config.yaml
num_key_value_heads: 1
head_dim: 64
vocab_size: 8192
hidden_act: "swiglu"
lr_mult_down: 3.0
schedule: "wsd"
final_lr_fraction: 0.02
max_seq_len: 128
train_tokens: 290400000
Each number is 128 + 24 x the weight over its row's rms, rounded and kept within 0 to 255. Layers, rows and columns count from 0. The size above them is the row's rms in percent of the matrix's.

# layer 5 MLP down (transposed), 512x128, rms 0.0499, rows 287-321, columns 64-127
size [102  92 100  94  97 103 108 102 100  93  94  99  99  96  94 106 101  96 102 107 105 104 102  93  92  99  97 108 100  99 100 100 102 105 101]
[[119 126 115 137  98 138 148  65 135 127 126 126 112 120 136 155 100  88  83 114 147 113 123 101 101 131 103 113 149 131 165 138 167 164 133  90 110 136 118  76 136 166 150 126 147 114 147 112 145 149 118 104 108 165 127  93 138 114 144 146 174 121 120 105]
 [129 165 119  91 170 160 137 120 136 107 156 149 112 128 105 114 151 135 124 129 122 170 104  95 193 131 138 128 193 149 129 141 154 137 135 155 123  90 108 150 120 140 123 112 130 142  93  76  96 125 109 119 143 115 138 156 123 127  84 121 106 118 146 142]
 [142 106 122 138 142 110 129 124  79 168 152 112 161 165 153 139 112  86 119 124 101 151 140 109 147 128 159 117  84 129 153 140 122 170  87 142 125 125 106 138 106 190 159 116 146  85 142 111 138 143 110 120 146  85 124 108 119 108 114 144 139 164 145 123]
 [109 138 135 127 118 113 175 130 127 169 123 113  80 170 129 126 120 116 142 167 131 117 164 100 172 140 133 115 153 139 101  92 121 110 147 114  97 117 152  78 117 102  80 145 102  83 169 128  49 138 144 135 142 133 131 126 135  93 139 104  96  68 152 185]
 [154  56 133 163 114 115 132 101 136 141 153  82 180 161 118 132 141 118 100 167  98  79 171 119 137 161 121 107 124 190 151 113 140 139 159 112 105 119 137  91 142 109 140 155 129 170 127 147 149 155 138 113 118 137 163 106 153 113 141 110 111 117 158 107]
 [150 134 116 140 124  94 123 111 145 130 131 169 120 129 135 106 131 126 129 112 144 171 156 121 194 166 105 163 136 128 111 131 162 111 153 124 120 118 154 166  99 149 119 122 105 149 200 117 149  91 100 126 162 125 125 100 132 173 121 114 117  60 148 155]
 [117 205 147  93 148 135 162 141 110 143 120  88  62 126 121 166 178 132 153 140 170 138 101 125 140  84 134 146 138 113 154 133 117 158  80 126 150 121 115 107 118 163 116 139 109 137 154 151  89 130 138  74  85  95 173 130 109 126 143 133 103 136 117 162]
 [131 119 107 151 109 155 107 108 128 135 106 154 115 115 139 153 163 142  65 113 115 174 154 137 163 133 106 117 133 152 123  89 121 102 161 139 124 113 177  86 134 127 121 184 137 169 179 133 146 114 144 144 110 105 149 106 121 124 150 148 164 115 139 114]
 [147 113 146 134 117 162 163 132 115 130 148  85 124 139 126 149 135 117 119 152 129 140 115 143  92 118 113 131 119 126 137 128 143 123 126 122 139 155 116 129 125 156  98 105 122  94 181 166 131  82 133 159 103 153  95 129 100 124 156  91 139 125 146 173]
 [132 144 128 163 115 117 124 137 143 169 126 142 164 151 117  90 159 150 122 162  98 123 116 118 117 124 185 113 114  99 110 147 158 155 134 167 132 147 119 110  94 109 139 117  87 133 109 126 123  76 100 134 179 131 128 136 112 184 117 150 121 124 161 108]
 [112 101 159 154 134 165 117 137 128 106 175 180 169 128  90 142 139 125 145 108 108 127 100 134 115 149 163 137 133 124 147 124 129 142  87  90 142 157 133 114 112 101 114  85 120 143 187 143 126 136 119 137 126 136 151 139 109 103 133  90 160  97 126 132]
 [154 155 130 131 138 154 141  85 107 131 137  83 131 143 126 128 106  87 168 182 152 145 159 122  79 141 100 107 120 112 114 120 124 134 145 125 137 156 130 102 138  94 138 127  65 121 171 150 140 131  95 129 120 116 155 148 142  90  96 133 135 139 106 156]
 [121 122 119 135 145 116 132 153 135 139 164 132 112 107 121 125  85 147 131 133 119 126 152 145 101 105 141 155 112 127 137 119  97  82 130 115 146 114 178 121 117 120 110 197 113 132 151 110 120  70 130  96 124 115 130 140 143 133 117 103 134 178 124 129]
 [131 126 108 162 130 127 128  79 144 123 194 135 174 143 121 148  98 141 141 124 117 167 124 141 172 126 123 130 144 183 162 118 104  74 129  95 112 162  99 112 129 159 128 130 132 160  95 148 142 133 134  78 124 134 135 107 102 103 141 133 126 155  99 102]
 [129 133 134 105 106  99  91 126  96 110 167 131 166 132 133 111 110  64 125 147 100 136 119 129 140 138 103 128 143 140 140 143 148 136 138  92 157 139 151 111 126 129 103 102 145 105  98 114  97 152  97 119 158 151 135 135  96 149 106 158 160 117 145 109]
 [127 114 125 102 175 132 121 127 124 110 179 153 176 118 130 110 133  93 129 142 106 106 155 128 141 123 133  98 118  87 160 125 135 106 120 102 177 127 166 141  84 115 121 139 145 132 146  88 129 128 107  86 129 148 163 166 100 172 108 178  83 110 124 140]
 [146 112 154  96 124 156 117 116 140 112 116 108 165 146 158 145 153  96 158 103 138 147 137  97 129 118 141 121  67 158 127 151 103 172 108 116 118 141  88  97 131  92 137 176 156 170 108 120 133 170 163 127 102  88 132 118 152 146  89 135 130 128 149 176]
 [133 119  84 118 171 177 157 150  64 158 192 122 137 128 133 129 156 133 108 104 141 114 117  78 156 141 141 158 148 139 160 131 115 109 111 131 140 114 117 128 125 161 142 125 102 134  86 115 101 116  65 128 115 131 149 105 118  88 113 134 142 101 115 150]
 [128 109  72  44  98 136 119 104 133 102 122  89 139 135 141 106 115 141 119 121 132 117 101 160 164 151 117 144 134 132 151 153 134 101 135 118 130 106 137 142 134 116 161 141 147 104 132 154 125 107 178 136  76 107 103 153 137  93 150 138 147 142 129 146]
 [107 123 121 141 148 140  79  93 137 128 143 148 145  91 155 102  96 122 153 130 178 125 104 150  98 124 116 153 157 111 146 115 120  90 130 170 130 145 166 126 127 124 150 157  89  94  98  96 112 116 156 173  99 106 158 129 107 144 147 141 127 118 126 129]
 [125 115 127 114 136 115 150 179  72 169 134 114 139 145 108 109 103 139 117 142 100 102 121 160 100 117 142  93 174 132 142 128 128 111 103 121 141 115 132 124 189 117  85 164 123 113 153 139 140 151 141 112 132 111 148 115 163 128  95 103 108 105  98 116]
 [194 118 130 112  85 156 118 140 118 114 155 153  99 150 154 126 121 138 113 159 119 150 110 144 131 142 135 121 144 131 113 106 141  86 149 110 142 120 132 135 106 145  77 164 144 152 120 136 111 119 122 144 101 129 116 111 124 123  70 125 112 135 182  87]
 [113 149 143  88 154  95 156 119 128 109 135 119 107 134 103 157  91 117 141 116 143 102 112 102 109 119 114 148 125  88 187 147 140 141 145 125 139 132 108  89 111 111 136  98  81 127 144 132 132 127 117 139 139 199 119 124 132 142 156 119 124 160 161 122]
 [111  89 132 143 176 112 103  78 141 109 140 128 178 116 134 154 162 153  89 120 134 144  99 177 113  79 101 140 111 107 143 119 154 135 144 138 182 115 137  75 106 123 123 109 125 115 170 104 152 123 123 100 100 166 126 129 117 117 134 144 117 111 151 159]
 [136 131 147 152 129 110 126 141 148  77 137 145 115 118 114 115 125 129 140 153 147 152 113 108 104 110 104 104 142 146 131 132 153 116  65  97 118  95 142 116 122 129 159 126 136 114 157  56  99 143 135 135 102 128 153 115 134 141 119 147 114 159 112 130]
 [124  98 130  93 151 118  93 133  75 158 131 145 125 111 132 124  81  86 145 144 156 132 130 152 161 103 129 165 154 138 117 155 137 133 104 134 139 112 103 102 123 131 127 156 140 151 144 130 128  76 123  73 115  74 123  95 133 118 109 123 139 100 130 136]
 [189 142 148 102 170 101 121 126 151  92  77 120  99 155 135 125 155 139 148 121 129 147 127 137 163 153 104 142 144 153  98 121 122 116 163 119 125 114 126 165 153 121 105 188 125 133  87 125 133 130 106 129 116  97 138 154 141 206 146 155 102 113 150 107]
 [107 105  87 128 121 135 141 147  98 168  94 118 122 122 133  94 124 106 117 129  76 126 109 150 117 130 158 115 130 106 150 102 148 137 155 158 153 125 154 103 148 130 143 136  90 129 117 164 170  66 144 113 142  97 107 106  90 116 184 115 143 148 127  84]
 [101 102 126 142 138 121 119 107 124 146  83 132 107 110 133 149 155 164 158 125 111 119 110 139 130 132 146 198 123 142 118 127 161 116 153 151  86  85  85  99 160 127 136 102 129 116 153 101 126 117 134 131 111 131 145 100  81 119  97 121 138  98 135 134]
 [122 130 136 145  95 113 117  74 149 153 128 147  87  98 115  78 142 105 106 135 143 142 156 109 113  88 134 151 127 104  98 129 118 147 131 128  91 137 111  99  97 111 126 125 150 130 162 159 121 163 137 100 138 140 120 126 136 107 115 167 146 151 102 123]
 [115 110 123 196 150 139 157 132 143 108 144 144 120 108  94 188  81 108 117 154 188 138  91 118 123 136 117 117 181 154 148 119 100  85 143 134 127  76 128 112 103 131 117 137 120 146 149 116 138 132 102 101 117  96 107 140 129 131 118 158 123 137 156 120]
 [112 121 129 128 133 145 159 106 129 126 154 142 169 162 159 161 102 138 107 122 169  87 125 119 131 171 121 102 102 119 127 119 107  63 111 112 120  85 150 149 142 140 118 140 135 131 144 141 114 102 136 109 135 106 137 111 130 159 110 127  86 131 170 173]
 [120 139 118  81 121  91 132 129 164 120  97 137 119 119 136 121 152 122 121  82 104 192  92 111 153 133 149 102 140 133 137 126 164 140 118 150 103 105 110 106 145 142 134 141 127 104 157 122 155 158 154 139  94 156 141 131 108 127 102 118 132 124  82 121]
 [154 115 126 138 137 123 134  96 131 127 115 126 134  72  96 123 144  99 162 116 131 132 110 158  99 141 133 136 152 123 111 114 149 134 108 145 112 144 124 108 157 140 102 105  92 131 145 144 164 155  95 135 115 163 132 126 132 100 106 111 161 139 106 148]
 [149 144 154 127 130 116 117 120 106  70 112 175 145 141 122  95 140 101 112 135 125  95 102 159 113 141 120 129 112 156 109 171 103 159 126 133 146 120  92 150 133 132 111 135 135 122 138  91 125  78 139 102 131 156 111  84 135 126  75 104 134 114 118 167]]
# layer 5 MLP gate, 512x128, rms 0.0801, rows 288-322, columns 64-127
size [ 89  97  93  91 110 106 105 108  92  94 105 103  98  92  92 106  94  98 100 104 102 103  98  94 102  98 109 100 101 111 100 102 104 102 100]
[[119 164 154  92  81 152 139 118 140 113 156 104  92 180 112 127 171 113 111 137 139 139 133 152 165 137  83 147 142 119  96 128 121 153  96 142 147 132 151 151 125  94  53 152 126 172 137  97 134 140 120 150 104 134 113 152 104 113 134 102 127 134 143 156]
 [130 169 141  98 137 105 170 152  96 148 111 132 148 129 120 141 141 117 123 147  98 135 129 129 132 165 132 135  85 122 125  85  95 157 174 167 183 130  93 108  58 126 120 121 176  96 102 107 117 147 108 134  99  97 153 141 116 125 133 124 123 119 166  94]
 [150 170 117 173 170 134 102 158 110 100 127 144 119 117  90 142 114 148  79 111 150 146 136 153 104 158 117 101  93 135 101 130 110 193 127 126  91  97 102 143 137 124 149 128  72 120 120 133 165 147  92  77 122 135 165 135 138 158 139 112 155 144 117 103]
 [134 146 141 108 113 113  89 147 114 149 111 143  96 140 131 106 120 183 137 130 106 114 165 135 123 166 150 121 134 120  79  87 136 138 135 129 126 141 122 157 125 107 118  61 131 113  95 149 101 143 136 165 163 130 114 114 156  98 106 143 111 117 172 134]
 [132 112 105  74 140 123 135 172 124 108 116 144 136 124 128 109 137 134 113 132  84 128 143 148 107 122 126 110 145 102 106 175 101  85 136 163 107 138 112 115 155 144 123 155 144  92 106 114 144 145 175 120 182 132 130 115 144 157 125 101 131 140 146 122]
 [136 163 118 155 133 148 165 136 135 127 110 115 117 138 141 157 148 168 201 166 140 101 138 116 113 101 144 141 112 108 144 120 139 147 115  92 136 108 174 150 127 114 143 161  84 153 173 171 127 136 118 116 103 104 169  85  88 149 126 120 141 103 151  87]
 [158 102 132 128 102 156 129 158 115 151 139 114 164 153 139 124  62 136 155  96 121 151 122 116 169  97 158 162 139 152 115 147 114  94 135  65 180 133 136 152 138  91 121  90 113 130 118 138 122  90 139 120 125 124 142 141 100 115 141 149 108 113  89 102]
 [134 134 117 150 109 145 174 115 108 135 122 117 154 131 133 150 120 114 182  87 144  84 104 111 150  77 176 106 166 156 101 138  98  97 144 139 100  92 144 103 102 137  86 110 112 130 106 150 121 106 117 133 108 124  79 153  87 106 133 165 139 124  99  76]
 [110 119 167 145 143  99 127 161 109 185 144 119 105 109 160 138  89 117  92 173 125 115 147 144 150 177  90  97 134  92 164 146  95 139 116 168 132 106 110 138 113 119 163 172 157 103  83 120 119 143 121 150 147  81 142 165 114 170 102 135 151 139 156 124]
 [122 134 137  96  86 130 162 113 164 108 127 117 189 147 145 171 115 134 163  99 119 147 112 138 124 138 158 135 146 149 119  99 159 146 118  90 131 127 141 106 127 156 145 153 165 108 133 116 126 112 120  83 115 178 106 140 111  62 141 139 152 136 160 103]
 [116 102 140 126 109 108 152 166 121 120 119 165 131 105 136 136 125 139 126  92 152 105 119 151 175 100 146  96 134  93 144 157 122  91 113 166 116 109 116 164 102 158 116 142 143  62  89 135 135 131 190 114 115 125 133 146 116 136 129 117 152 115 134  96]
 [108 111 144 122 149 134 151 116 176 144 127 115 108 124 128 161 139  82 131 130 168 126 149 111 124 154 105 137 125 136 106 153 110 181 123 169 175 114 148 139 144  93 137 186 100 169 151  89 149 139 114  97 137 103 120  89 118 167 119 117 141 110 115 150]
 [120 118 182 180 118  82 169 110 148 111  91 122  92 112 106 148 135  90 114 150 115 131 137 116 139 162 108  85 119 110 115 146 132 188 115 108 109 153 133 175 108 140 148 148 142 134 151 148 153 115 108 137 142 114 150 108 115 128 141 159 102 122 156 133]
 [158 160 100 174 163 115 155 160 173  99 143 166 157 112 170 183 110 149 115  95 129 123 138 146 128 152 116 139 128 152 130 130 130 113 138 139 137 114 119 132 149 128 140 156 133 151 139 135 130  95 119 109 127 105 124 140 123 113 116  94 126 157 100 131]
 [114 132 102 100 137 172 112  95 106 124 143 149 170 138 125 173 155 119 129 137 137 171 172 125 118 161 117 148 128 137 168 130 145 141 117 122 127 117 157 144  97  87 114 144 132 115 133 115 195 131 130  86 148 119 153 141 153 134 114 163  98 101 120 131]
 [107 122  94 108 125 104 149 168 137 120  93 166 113 109  91 124 130 131 111 166  80 125 117 146 110 133 105 125 114 118 111 162 142  88 143 144 138 113 126 156 156 137 124 109 181  94 143 124 124 111 158 104 180 146 122 153 190 110  82 167 122 139 107 177]
 [120 137  99 189 100 126 149 150 131  99 113 151 158 144 101 120 138 124 136 125  85 154 164 103 135 132 120 164 193 105 106 116 158 137 153 114 141 125 158 147  93 138 141 115 122 138 154 167 129 100 133 106 115 110 133 116 118  77 124 103  99  84 136 114]
 [ 95 142 133  80 170 109 134 111 128 164 103 116 157 159 108 137 135 144 102 155 122 153 107 116 103 141  97 142 145 122 112 104 140 149 129  99  85  89 157 170 113 136 130 120 104 156 107 150  94 134 145 124 154 110 131  41 137 121 135 136 141 105 115 137]
 [147 116 141 123 145 108 179 172 118 163 122 133 126 173  91 100 108 156 157 159 140 131 147 156 129 124 163  78 142 129 141 100  91 169 143 113 121 123 143 148 188 107 123 134 151 120 148 155 163 146 136  81 131 126 149 114 162 133 113 139 126 134 162 127]
 [171 101 116 132 114 111 180 147 113 117 116 136 141  94 109 108 112 107 113 102 133 102 120 110 120 144 170  76 131 145 149 180  95  99 136 132 118 124 142 143 143 104 115 161 135  95 123 124 132 144 162 150 132 108 171 126 156 154 150 116  98  94  87 106]
 [145 127 159 156 128 148 114 112 134 123 132 113 113 145 105 121 120 114 113 113 133 108 119 150 168 107 131 127 170 133  74 150 155 171 116 127 114 104  95  80 138 177  81 105 124  82 140 134 107 112 146 114 122  75 160 149 136 137 102 190 115 146  87  92]
 [141 121  93  91 106 114 198 129 115 128 131 103  99  79 154 129 131 156 115  99 126 141  93  98 135 149 134  90 122 117 129 153 182 121 138 157 150  92 165 138 102 100 115 131 120 209 120 144 104 137 121 153 137 136 118 122 121 121 156 116 138 116 133 122]
 [106 160 139 127 135 159 130  73 130 118 127 140 144 107 140 125 144 108 137 122 109 131 148 118 108 125 116 151  98  96 100  94 169 164 130 116  98 131 155 150  70 153 113  88 102  99 172 111 165 138  84 134  95 143 141 158 149 122 130 151 114 162 125 138]
 [116 136 129 107  99 138 172 132 127 121 100 100 130 127 152 162 144 125 115  97 138 109 107 100 172 132 110 116 157 119 137  98 176 123 148  98 140 184 154 133 113 151 153 155 151 138 142 159 145 117 130 166 111 159 118 173 139 146 104 125 121 102 129  62]
 [125 185 145 167 146 144 135 121 199 115 130 137  90 150 153 121  98 157 128 141 125  97 123 120 102 125 118 115 157  68 119 117 170 106 136 114  86 110 122 116  96 136 130 132 124 125 123 113 140 136 140 121 162 139 173 153 125 126 146 160  98 124 116 120]
 [170 120 141 109 105 131 170 134 122 152 155 127 135 130 140 129 122 147 138 116 165 124 109 115 174 116 124  89 133  90 143 164  88 120  89 111 116 149 121 156 143  66 120 164 135 153 120 138 113  59 164 126 153 113 126 113 141 175 152 148 130 134 140 111]
 [133 136 134 113 132 113 119 112 133 121 112 112 118  96 131 159 145 118 110 103  99 107 125 103 113 112 138 135 110 145  77 172 106 116 125 141 133 169 140 139 201 122  96 110 127 115 128 117  84 130 147 121 127 143 123 170 159 176 139 166  70 147 160 152]
 [129 132 116 146 109 100 114  97 122  96 109 115 112 156 145 133 103  79 108 143 131 149 135 173 122 137 140 132 123 112 112 175 103 107 164 108 115 162 102 119 120 114 125 114 155 126 136 116 179 153 118 184 106 101 102 140 160 166 147 128  95 135 119 136]
 [142 112 115 157 103  99 134 103 137 160 106 142 132  96 122 155 136 125  73 137 145 110 135 159 119  97 141 171  76 132 130 141 104 156 165 111 124 103 164 122 139 101 144 123 144 124 171 136  95 138 102 152 138 153 131 156 150 128 127 113 119 118  86 118]
 [133 102 101 170 146 132 155 126 150 179 142 119 107 131 112 105 109 152 123 156 184 112 168 115 105 127 132 108 121 104 115 127  95  62 101 126 157 132 117 115 115 135 121 109 115 130 138 106 122 132  94 121 139 109 115 155 113 132 100  79  90 138 156 150]
 [107 126 114 167 178 184 150 106 151 142 138 120 142 173 121 138 138  96 114 106 120 155 123 101 104 163 151 170 126 106 143 121 143  98 156 134 139  82 156 164 138 147 143 105 124 140 140 143 154 123 114 103 161  75 128 100  91 137  90  88 112  87 149  80]
 [124 100 163 126 100 106 170 117 152 129 123 114 122 168 146 109 137 152 130 111 122 157 109 135  84 120 159 157 157 102 147 156 113  97 144 104  82 124 133 169 151 189 146 145 110 127 136 113 126 139 183 128 134 113  78 105 124 125 151 145 158 104  94 121]
 [101 125  87  97 157  80 130 104 119 143 153 147 191  82 170 122 171 123 179 110 156  93 107 134 159 136 148 168 115 109  99 125 115 135 143 111 107 134 128 135 166 128 116 133 135  99 141 108 165 113 129 112 139 147 148  95 117 104 130 147 137 145 130 160]
 [110 115 123 111 105 132 139 115 146 176  98 117 125 120 103  99 112 146 153 140 118  98 165 122 144 137 129 107 134  91 157 153 163 135 133 123 136 150 157 126 119 133 130 127 130 109 151  84 167 121 119 144 185  88 134 166 121 154 161 176 117  97  86 131]
 [143 166 110  95 149 191 112 190 108 146 100 166 158 132 132 162 131 178 131 122 147 174 114 123  98  79 110 104 104 137 138 101 114 141 121 167 132 113  99  87 164 120 146 115 130 143 143 147 165 111 128 114 119 122 157 103 118  93 123 125  91 118 129 119]]
# layer 5 MLP up, 512x128, rms 0.0734, rows 288-322, columns 64-127
size [ 98  98  93  97 106 107 102 100  95  93  99  97  96  95 103 109  95 108 107 101 101 102  97  92  99 104 112 105 101 104  97 100 102  97  97]
[[127 142 144 153 109 130 132 145 166 135  86 109 104  85 133 135 181 120 141 167 119 110 133 118 122  95  81 112 173 130 138 143 151 156 132 108  88  93 121 142 108 165 159 119 121 140 146 100 120 118 107 221 155 121 136 134 116 126 105 137 117 135 141 128]
 [115 173 133 176 108 125 114 107 112 108  79 179 104 109 136 139 108 142 154 144 143 118 113 149 108 109 130 119 140 130 120 127 109 137 156 167 119 128 171 102 137  66 163 146 132 155 159  98 149 134 134 139 149 137 127 124 118 148 137 110 124  91 113  99]
 [130 133 112 144 144 150 103 126 112 130 127 104 139 123 165  97 107 121 118 129 211 124 149 173 102 163 133 120 139  92  95 121  83 120 115  90 110 130 113 100 136  98 140 123 108 177 154 121 154 119 102 154 136 111 103 106 131 147  93  90 131 111 160 106]
 [132 178 116 141 117 142 122 142 118 110 124 177 140 121  79 110 147 130 111 120 154 100 134 159 119 126 105 152 123 145 107  74 124 104 155 131 150 156 110 143 129 133 114 101 107 140 118  94 133  63 160 119 157 163  95 134 131 116 147 149 109 106 170 128]
 [ 60 103 116 116 143 125 117  96 120  59 131 153 163 126 124 160 121 125 160 113 130 139  97 149 127  78 168 108 142 147 129 181 118 148 127 129 129 127 126 131 118 155 144 122 121 134 107 131 147 152 177 127 148 127 113 117 140 119 108 132 147 177  80 125]
 [120 122 143  91 144 140 125 151 105 117 152 108 122 156 125 125 174 107  83 136 147 144  79 167 131 115 140 111 145 136  97 138 111 162 137 150 109 119  85 120 117 118 113  88 158 108 122 126 122 106 117 105 126 147 138 155 153 137 171  98  56 155 136 188]
 [120 156 147 107 132 100 125 101 110 146 116  96 104 130 149 104 121 121 128 158 114  78 149 140  90 153 116 139  84 155 165 132 142 158  76 148 122 169 103 140 128 105 146  99 139 146 101  78 111 157  83 127 125 120  92 148 138 185 155 122 111 115 125 121]
 [157 103 169  76 128 125 199 169 142  93  91 130 133 120 121 170 151 132  66 106 124 111 136 139 117 100 112 143  96 150 141 118 122 142 150 159 190 180 109 122 146 135 129 164  96 125 122 119 128 125 101 130 112 108 127 116 142 154 158 114  97 142 135  81]
 [126 149 128 122 130 117 112 124 124 136 168 103 116 129 116 151 127 107 129 124 150 152 103 203 124 147 133 131 124 101  83 100 145 141 104 113 127  72 146 132 156 140 141 120 120 110 115  99 149 176 126 173 136 116 126 141 106 146 159  97 127 165  99 129]
 [121  84 172 150 135 130 181 166 131 112 138 123 134 130 124 121 105 146 140 108  80 171  79 127 118 150 166 122 142 131 140 110 126 127 112 156 130 168 107 117 122 119 123  97 164 122 186 164 111 123  94 132 137  91 149 121 103 151 171 113 147 132 175 107]
 [ 95 123 136 148 141 125 126 174 129 168 106 124 117 137 139 132  79  94 175 118 145  95 144 107 164 141 134 141 141 133 117 166 132 122 135 155 119 122 131 145 118 141 119 159 125 100 107 140  81 146  99 137 116 115  62 108  93 176 113 139 155 163 155  85]
 [142 147 137 192  81 128 112 128 128 123  76 127 137  87 146 137 133 130 116  83 141 153 104 126 101 136  93  91 119 161 103 144 143 169 108 104 124 158  73 138 122 161  82 110 107  84 107 152 149 153  97 110 128 124 151 156 107 144  87 129 138 176 143 153]
 [154 146  86 139 157 140 150 154 130 136 165 159 103 110 135 140  69 137 130 141 133 136 102 106 148 165  98 127 154 110 107 154 138 107  90 149 124 128 135 142 147 137 128 135 148 123 135 158 133 102 167 127 135 104 123 130 102  98 134 110 122 138 140 129]
 [114 105 127 154 140 106 113 106 101 119 153  92 135 110 143  81 153 163 139 119 139 151  94 101 125 103 119 166  95 141 121  71 136 108 134 116 175  98 149 160 132 140 128 138 140 141 115 113 116 130 113 142  79 119 138 125  80  94 113 123 128 108 135 122]
 [119 136 183 128 126  83 129 125 122  95 121 152 133 143 159 114 121 118 123 146  96 130  97 143 137 103 145 138 136 117 110 134 154  94 202  86 131 140 144 122 154 158 117 127 105 128 156 149  88 106 158 119 135 141 149 141 128 130 154 143 150 182 124  88]
 [126 149 138 107 141  80 169 125 156 131 125 161 107 131  94 127  75 149  79 142 111 110 132 161  93 142 134 100 152  88 161 120 173  95 124 121 129  70 132 144 120 168 134 132 194 132 116 106 118 107 142 111 125 150 113 143 140  89 110 104 105 127 122 133]
 [161 138 144 180 137 119 121 141  64 163 156 118 133 141  94 121 150 118 117 103 120 136 125 104 140 145 146 174 150 153  99 140 154 140 126 161 125 158 131 136 140 139 109  91 147 137 109 121 118 146 117 143 105 118 159 128 132 115 119 125 120 106 125 154]
 [123  96 100  78 108 118 120  91 123  83 140 139 155 155 134 148 159 132 124 115 103 157 139 138 147 149 119 132 129 157 142 133 152  99 130 135 143 150 128 129 132 173 122 131  78  88 106 135 158 136 191 163 101 127 106 151 134 107 154 140 143 130 142 125]
 [ 97 109  72 124 118 113  97 108 127 108 115 124 125 124 122 113  82 110 142 144 147 141 105 150 157 178 100 149 134 140 135 119 132 117 143 127 131 131 148 108 135 124 146 130 115 133 129 117 143 135 145 159 113 112 118 124 155 114 130 139 131 116  97  86]
 [123 109 133 133  98  91 108  96 161 206 134  89 160  98 133 117 175 160 116  94 102 165 126 140  98 133 151 166 140 133 128 164 128 173 163 104 127 107 159 158  96 113 105 150 117 172 129 120 141  92 110 132 158 131  99 148 122  79 152 110 141 115  94 147]
 [ 98 148 146 109 165 154  95 127 155 145 115 161 158 122 170 157 153 100 145 126 117 146 121  89 165 110 102 116 112 135 108 130 165  95 153 124 100 117 133 162 145 110 190 136 125 135 173  98 141 145 138 149 191 114 129 147  96  61  93 147 120 141 125 133]
 [114 135 127 150 112 138  91  98 134 141 130 157 109 162 102 145 143 165 136 129 159 105 122 142  92 111 113 127 137 145 130 121 112 189 103 122 105 173 123 146  99 125  94 129  93 193 130 149  87  98 134 158 147 127 105 180 161 121  74 126 149  73 138 127]
 [132 143 132 125 167 117 144 115 104 138 156 147 186 153 145 150 166 175 132 126 132  96 111 127  95  73 136 152 145 132  99  98 168 104 101 119 161 106 121 116 112 124 129 153 115 103 136 169 134 143 128 100 131 112 101 109  78 143 127  87 119 142 147 103]
 [130  68 121 161 139 136 149 159 103 143 119  98 111 109 129 209 142  82 111 109 152 131 117 128 114 112 118 140 146  99  99 141 140 122 137 136 125 113 102 160 109 155  94 182 119 134 146  90 113  87 127 120 162 114 108 149  83 158 125 110 120 111 124 114]
 [116  82 123 141 134 116 121 143 128 147 134 127 105 129 123  94 125 135  98 139 124 132  64 166 165 128 164 138 174 129 138 126 154 117 145 100 112 111 166  92  81 113 161 111 151 111 150 151 136  85 108 117 144 176 181  64 157 140  92 136 140  82 148 103]
 [111 139 137 147 167 120 122 142 124 129 106 147 132 108  91 128 116 120 134 151 139 140 130 129 151 154 172 128  99 119 139 100 166 130 119  84 128 159 120  96 151 132 130  79 130 116 161 112 133 139  96  82 141 166 145 166  89 114 126  90  81 129 120 150]
 [106 115 168 162 100 109 123 113  88 139 135 110 144 105 105 117 134 160 161 116 123 144 155 105 102 122 130 134 104 116 149  75 127 151  80 114 129  99 169 126 113 111 121 126 139 131  95 135 119 126 135 112  89 124 135 109  98 126 100 183 119  97 120 167]
 [137 101 135 166 120 136 145 143 157 171 155 110 101 138 122  97 148 114 126 173 134 155 149 124 141  93 110 126 150 126 109 118 168 101 149 100 140 120 113 157 129 142 150 154  96 153 139 100 127 138 157 142 143 109 136 135 142 145  96 143 122 156 147 125]
 [107 131 163  93 119 129 149 111 146 102 118 110 170 152  73 134 117 130 146 103  86 119 134  90 136 148 140 139 113 127 167 105 122 108 161 132 129 125 129  99 123 135 110  71 102 158  96 126 133 120 168 120 101 142 112 137 103 113 118 137 129 106 119 112]
 [145 178 141 120  95 116  99 132 102 122  98 106 118 171 124 111 182 100 151 123 137 136 161 109 119 141 139 132  71 169  74 135 161 189 119 165 128 143 113 151 103 125 120 128 127 135 107 132 109 105 141  96 148 138 120 124 172 152 154 148 127 122 146  96]
 [134 111 125 153 129 155  67 110 123 125 109 126 108 143  92 125 170 151 115 123 184 123 139 105 105  99 153 113 208  97 124 128 104 157 106 132 122 106 117  90 115 118 107 116 125 154 116 129 115 148 158 113  96  83 139 148 147  99 184 125 155 111 180 126]
 [ 93 152 108  92 101 128 119 118 155 146 126  95 179 129 175 143 100 138 149 122 130 142  90 100 115 148 180 150 146 105 115 113  93 113 126 101 104 164 127 104 143 133 123 120 101 126  81 106 144 119 144 138 159 169 102 123 127 115 162 117 175 122 106 147]
 [136 144 122 140 138  90 129 138 146 140 107  92 118 124 150 111 146 120 141 128 120  99 135 126 124 134 118 112 144 119 103 130 129 117 162 125  92  92 168  76 170 136 107  95 154 116 144 168  94 181 112 102 124 141 130 108 117 123 148 108 101 139 138 136]
 [162  86 136 100  89 135 122 144 135 150 125 116 153 103 100 127 110 137 136 136 121  89 137 162 151 150 134 141 128  89 170 152  95 110 133 143 143 122 146 128 144 162 106  94 118 153 101  96 115 143 153 112 113 139 107 169 165 109 143 143 113  84 114 157]
 [ 99 131 108 160 101 108 110  96 163 120 170 111 152 115 118 127 114 144 106 131 141 102 102 100 149 111 103  99 149 128 110 132 145 127 102 142  99 143 148 174 157 101 147 130  80 118 123 106 152 136 123 143 156 140 138 108 116 154  97 128 151 128 135 152]]